Each number is 500 + 25 x the weight over its row's rms, rounded and kept within 0 to 999. Layers, rows and columns count from 0. Numbers have three digits each. The size before them is the row's rms in percent of the matrix's.

# layer 2 MLP down (transposed), 512x128, rms 0.131, rows 129-224, columns 32-63
077:498484477476511490499474515468481463504487512489510524527523500502500528484458564497481480494513
099:486531529496503478534490495468465533484500516515504507494488494513477502484457494539548490522474
100:509504487521481509544520495508517482507465456507480530536544516476471494498453528466473503497501
073:532559517459536510484484485513547506505509473494500494458495499490441479506512463506514512509481
103:477483497489506520525471482470497512518464502497470490563511482484539509523480498485511539509495
100:480507498489504540498532496468490513431505513462534540517495482442472541498483477474504483487494
107:495516493479523495490443490485522486521502516504507553487453473466504456474535531557518542502547
099:483482501555467487518495491516478487505496527524537484511508497508522496498497515514512467490505
112:570541515491521517505554510463469494480507492521475521479574509521475482498511514467526492542509
107:490489476491523496458498512505517534503487531513467504511484511525526560459534515527515496473497
091:480498498526502507499502488456515549543473477514424516532454508508518539484496522487483506486467
099:479522479541492518512503487478548498478488488501508490533503517455492498490457470472529526511526
115:551517448514477481492526530504520524526472500512498513512513479508502471490504559525532504507496
095:517510543487499507539514462505493445547480525497538518506471503452444491477510529457524507472500
094:483469547550512497478513528539464502500548469513517433502534532473500494533497511509508470500490
104:508484528486447492486513519444467478492510499473476494526511455489504523491543516486491542488449
118:499496519481538510463473462527467557525507482508473523510513491518481492471489551464498519464507
099:492498512502509500459527502474493505469476485501545511517479489463539490501485512484514508517500
096:481520470508488468515517471500477484565481448537516514477484502523521568529496479478502490530500
103:499510467524483498509496484502507503485471484489527493534499523477516539514517481495554491520504
095:533487516493486510461500480477544488479544486489488515472475487531506460463525522464542517526472
106:504514523476469517514507524552494475513505528479455515507504490507528518462500507486444474493554
096:491501520540521491485488511519519511450516484494502531458467493502528516579512457471477500451473
104:513509555523515471468514459518517523451498497510495476511506485493498512505474445490553508489494
103:500527534508482517511526531508543501520518525511460483548496520511532472487508496473510519477516
096:518490519510494508542507497504515519547520489485454485502518435471497476509488557500480525515481
076:547501530508572517481530494469509498464517497465526542459483473498536545485508511479508447505491
100:498498511501498506450527465507524466480507499502512477553520493502468504458512474519507468537466
110:523473540475485495498439491469501500465450546495521509505503421469513506516467525509515477486475
093:529527473509489537484518534484503471508476498475514466500478500499479485483509494475530477507475
106:487523525507503477477479518525490469480517497513498510495437490434469518456515466463488524507494
085:438468515502539491486503533483511514520498479469506501487530450493498587501528486519531495507542
114:490493493532543509509484501498484517504487502490522536491493495486487482444527440516497509495507
089:484500485519538516508527494493544530513531507493546424527524522516529504525474463505508479513487
102:510519446515488502513461499461485545536476505483522456478500520500472444503467529517488470509493
093:490465519493508491487446469477526519496502509486539495482479530499516490510513467467506531458457
101:538507544501475497501513504545516483514461516462517569522495511489501490447514475498512481485501
093:516498499502505494509503498512517465517537505458484523494506526487474531455509460504489477466549
092:441499547495508500459532500499517512480490527509478451484511503516499515472508494483499507513525
096:488441525504473527488519504504477526482511442504512500560515492524474516518508505492534501513570
096:490519453479536514508533515574491521441477493532509489473490489509486479476519479493535494532526
077:488474510515525515450510523531471470504515501482500511504514520420461533507472446470522526505481
109:508554509543539483478494493475470484524486505517512505526514544494540519512500546482501480441497
108:477533518523496502446483523495490487445501527507483547522492504483540513521558473480520495529491
080:507486485496540456498508482481502473529484485484476519499508500509481528481506514502497529486517
093:495526483467504540495525525537517474526497500462495490501492502518495517540545545514473509480483
087:471459507537558514502488502470530512526515475530564537562513500505518558513515507466488457490484
093:526476498517510502503479462504512498497483510492500463505503506499512523506498495504543474473533
097:535478495532511519493541505490490486489470471526507466477492528492476517541546436471491448480510
106:478465495531482524490514457477496478473484541541529481472495504515504475488486518505493513500514
102:505474536491526519485503523500522433524516520524467509500540527463531486525508468490493488464534
107:558464490440494465483460554497548519510484528526498483509487474536496509462496521488487456508524
101:448529455537507468522490522518552488478510507481478491485517518500497505486548493483469505484466
098:485444511487480520516520504485515523514499558496511461517479518487493441528486460541510490505513
093:473462528487532511502491477480531491522493507498533527526489540520467520531510498476527537476535
094:518487528511531509487521493495498497510488488491474494565522508486510470542502493487511470524503
108:479524504497485546480522500487509511492517497486513480520473502552493498514464490502481486466455
103:497469500510511483489511504558501502494478511493467434493514524490487450451488500530485481465503
097:513442491529475549504491470521530440488506509460482463519468514492525524540547487493530501536483
110:516502515507480550480510521501506511544487500499509470503445493493454484486447522494533515488485
092:527516498497505492488507454518537537541538533513531505504455501489496477503524482461560542477491
106:462480487469462480516510538490531540485502488486532526449535520522508474490486469492524507462494
106:503480526481532562533533441496505506505515501502506540438485501495507466510500497470550517440498
107:468454466492473497504475471525456479550493523524445496530506527488519493504518493475509510481517
103:511489484516471448505531493518489495480444515499506525464484499492482509481514484459490497495524
099:499491519510466510472552500493501503495522526482471521494480483511465499564491499427544479516481
105:495507500499481505538506472493559518499535505520442484492459465504536556521564514511511495455482
102:526507499488519470440521505480477488516526443453461494539508520509483508512546523493519532500549
101:483523541523500474502520546466530486563511515515476481513506526498512453504443500504491473508515
105:494515442497526519527494519479480477505466513493473536502489502524525514527510471478508481528481
109:477435490533468465461535524443505510481491477542512508470505527503530548488522520491528510549556
091:467487531507519491499491548528517481518487518478513479473537510507492519458516498465510499487547
098:476498522491509459462469480527533545465494497555476499497448528510505519462538523530501520495468
097:499511504519519469470489535488519535550504483470536504509453493530483478561483525522482511459484
118:476443523483535474525531509513503524477509488501506523506493539516569519547469463488482525514505
096:518560487564536493513491506494496495489502523472530523519517515527497490491522539515479483507533
102:456530520494461489468493522513543510473494479537496495494524518528467469493536466497512495477545
102:488494549506477500512465496503500462479487550492514488548546481492581448492492481547500508505488
103:482488494507480504519539494537450472480467500483492519510508517461541485430479536529499476485504
103:436513506519511498517465467488458500500470534470545462491497482480464500465489552485505551477497
111:492541496513477518491520493511485501489505490481503538556496452478497524526531499517516507526462
092:487534459537487487503501474511502504504517493486498508454499472523493517521511521497519543486481
104:503501479507555493494487492514503526502495482476465502520467489462464497491470508480456508510469
100:502533494513476483488461495514536514498489492464530523514480491525516496503484500441478463521529
102:517452497491490504504527506554472522501484485462514499530482523481508492546519499534551459515516
114:511488485489523523468501493527482522481518458506443490509488548467514508495471502518483546510457
110:519486495537516529523513501482526552507503520484515460520533495439520519514481531479545508512491
090:484477500494564492496527474549546505448486473485489493536509497494495517465511522504499485513501
105:456513477487496517523502487539524540500495482514515451464486542490536465508487491473520510512469
109:524502497488531501515519536503513473514551558476503502500510468530477494504490471494482510471471
117:453467504475535510495510484535521462506533533507528497530492506502460485525525462521477511531519
079:476510479528526503515523502482490485477487505525484496462498486477513470477487503500478504463544
111:499507520479502467499493482474510521462470476493477508496504485474500531478473555474517542519515
100:445475477456481513497482496532483487525487491501465509466542468512495541543491496533497491471532
088:452499502449530494528461497544518494519494489495435518531518519479499473538525484496505505469472
105:477532468492495478506527486516475522523511505545560522461537497503516495447526477502485511471504
# layer 2 MLP up, 512x128, rms 0.147, rows 130-225, columns 32-63
094:506498497488472498520472472506502472468479486487513509510482452486549487513512494471494496469491
094:473468542499479499438540514498493503511478488527545450503485493492499521522502449550447548516485
068:486526476492477479508466511472492484452558499518488465502526488529521469513468498506479484514446
121:479535500483502505521489494498515517534478497509508488542522483529514485570501456467530511470481
105:473510514501522486499486559514525478486506537501514539535535498476459516511500492517483485499542
109:481529510503499507497477474491484478508488527508493509461487519535429541501498498498453545499486
098:481486490475468515512509535463545473475465490544512502465494519463494500465520511522524506517520
116:500529513473495579537544505540520489535499518472479493457516496482534497507474548499495553468505
095:527483490502547516511505499482513487489541498522558471503468521514527466440479533494519483508510
090:448558507494497526481485506518464490439498452449513489534485523458505518476521520513527492497477
098:516494516537503485509520528508540441493491478514500502455538501466508492488465459520431449521469
109:481563489481457494527528486457505513478484496513567521503500482481473487508541475480457504541552
094:515499455502479464522498505517496524491514510503491483498507509507504488503500489516528473524470
089:471492465515485472564476514535505479507515473496490517490548523498516467489484476491528539506485
102:520520458494496511500510489488468533514509489496520494497482538469496510448500488488469494511510
126:525511464482530538478509478570491530574472538489459502483487508500487522460502531514522540489545
094:500498499495481487476473512498481497517529466512465513566503515536502541541521529531513477552465
088:487497530487535540477507454536507495495490506515491509471507520533527473505495485503477508481482
111:533488502473486508555507487552484539518497503489489515522503507517512488548450496453492520481479
097:480518481480464486476514497501512520479553495507521469486486493546477468467490542515513528520530
102:505521526480476487474475534517502490482562523498499553474523511501496484545505464532485488525429
100:432473516488522524492489537470452508520504496487512462471509489500503521468527501498528521472532
103:529502503484540509516458526472453497490463482513526483527468498474510477528494489532498470532505
110:527470479526501528531510513476476514551489508471494518555554500544528476514505475441545521547503
097:526509497540476489534577519470525502495508491517435487522527471461494493483500520494494510482435
077:466482538514485465495514524513533519518497519480537538525499487503436525503455504510484481505574
104:460489513528471494555510487467498484515492488482531424502558496506488476513504489491470485531493
110:481499466483516496505476516479510465503474527518498493492474523515518503526486497521498548489477
089:489493528540524543480480461466468504531503483530508465520506515509513509445497468492477556519514
111:491463500504525444530513514500439522476539499515503500506513505535481477470539473478458520500492
109:505503497498474498456543503451488499510521527503512497469486534497488528476490491515495527511499
122:512484497533475491489509492488503518488536483523517481484522519512475482499474487441498480455472
089:453522507492545516506497457525508494452474519565468541487481518498486458523519542479486505502525
092:419518522482525551495529494540479512507496484518522506507468493504505514510532504480464484481548
087:521532502528538490533499459493522465495477500492499527510479479473492484498515516493513456527520
102:472502518511500479517511447520479500501524512500517503462515538453488508501520494508470509490528
102:498526497464526535450492452535501489506498478515509508492498479537478556493521501521479470466490
094:497511467478478485522513496472478523493510509532550512515477508551496485509525478451471481519496
091:482543511499502514461504524511521553493457475495505516494532470501489512485492540504484489492509
091:498492466474479488503468504508508455511497502531496508536497512541484541539479527510458510482485
072:488498511515493518491502474481539474469512476535485491494442544565499521517501486518551482485500
112:454539491535510499474460446524483511497488496509486488512483492512468493519552482522513499480476
108:483516492499502530471485505532491512527553531538503489526481561522485489481524459485487489520491
075:482455479490538469490476523481504521490475507504459515454493504478487500484471487456500498473523
109:466496495499497504486464522516538500537527456531561533549507538524481499491487498485479515488534
090:451521496526493567536483513483517530528475471493487529485453494473494485480532512457505504545495
094:478515539506532525497491516473464484479527485524524500529521489462512469485468527484430528561493
088:511524490481502528507488509561522505524526521513547494537491485532495465504503470513467486527468
094:467449439494467525472531449490532487513536508523521526456507454506496467478519475493480470519527
089:509492502504527497536509538484484476532506479482472536452513491489491458475517495527503499517499
100:479515523460542479457478508496521523471486490475514536528490506450505482528524503486459483485493
097:481501480474475496526526542471460499504514543453478467531493510476483469513538477504502464518548
121:542481495492465534527486495479568535544499551464514517512512504465504463514486474516459537544466
104:502540469502517480522499505508497467483524514444488495504506540521498470508499491509538489518504
095:544530485534485475521494499445453490481518538486505520472501488556527502493493510507500474490527
105:503519449482490475543507557487526509533525517489481523507514487507527486492482519447515481522502
104:516537513522529503487482484503511539465528530454500522461508522477529512517519496522508515517508
097:491542483465464536486519499498507443473451483547475503518499509494505495509502438500507545497477
105:520534500504549496488535495534496430424498489478509519500510490460514491521484523511467494490516
101:479545431481489517470507539510520493505488513494457504519470486513496468471495478538565486540523
103:464513483524475486478556468454458502508484496463489490459525480505493497497543505518516480506494
103:490488539472501524522450500504504490536481527471439526510483502521502481500558490539461473449474
102:488512529487494520476537482478490492495493488482509441500460505553470481476471499496497452545503
108:496512491506491458495522463507544519544465547473497529534485473488526498502471499485480466471542
097:502500493512526501509510493496472489487481478514522519505474495529531529566513511485520521510513
098:484515487473488502494461454505505502506502510479450482532497516501443465517497530501504497495460
099:510467515484488564549467482494543493524461465481465538515545525503491501498471497468449489530479
090:470490498431467512479525537484498539529498528463502496482476569488489514471474481477499506492465
100:510545525508480524524517495545490492501513512554442481499482540520532503513504516515463467501555
110:524503482509487526493492495494507578494498496524469530540447470506434516520513522515497462481518
085:471509509525504570506525472518522521458480487519507467509497494491478483531501508477502454525500
093:489494512534485538479521493496491521485535523506471536500514502458538509510529500538501527514456
098:488495487494483519517504505501484501537488518486558475498481513545522474493501503572498464503482
104:498525481481533534517542482524496481491480541576483508458476521517490477507513497512511487567483
093:481514485496518502508506462518490501497488508516503469468543464537511509490547481493483462500455
094:549482495518516482468512495515475521459519533529508496497494503458471498519504551516491504500453
098:476444492476528532498498516513463484491544506519512484499513478496475493472506480494527488466516
097:512449487485497483463497471455516529482513520536505517499516500502489487504476477490533552492540
109:487515473528514509447486475487479446537494493486466525546500481484527496500495485541520542504518
104:531536534513507475538486503457554496473468447445502514457495515534504475521495457495522501503496
086:486528558490464479482491457448461514477529511517502502514510542554500451523505502536463523499502
105:503489510454512498521508514465483516519526529509506487507475506445470513461453479535508449456467
101:514472496520479495496544478466549503521479524528532498460479510482485467537529487472468534534524
112:525525510530480501467490503499531506490481512474458530483472460492464516514515525498443520472461
108:497511495463497487511497537492547521483478518482528521518494463517472499469549522500498479498526
113:491514485516548490510501519483450533461522501527540525527511528515518465508538513512474528507467
098:533505467493502511476527543482464502498510499472528465499489518480456536519508472531481489523499
105:476462483475488514544487514494480506492509484527467466476512509481496555479488506523520480492516
106:478500446549523523455538494511526494474496499531487486510489498541507493528473480516474504499475
109:532526545513523540470527520498526496517447512522449524493496501522481469504494476509448505500502
083:521479482489499511461453492490516465490471529495513483517550440544492494506455486494507468492490
101:502510510500469524493470481506491499524500493566532461462504515526502459531485474500487520524474
097:550504526490556486492505510533522523485537451521483489493492502534527486496505492452480500477508
106:514489508492479493507491493474524529509471503528550448525513479487535511506518468484506488499515
105:516525474479491524548473526482455522468497512521517521529543527567506486465486502492518452522460
102:520525515493512517492544506501540521512495520512508490464503507491491442471475526522469548477507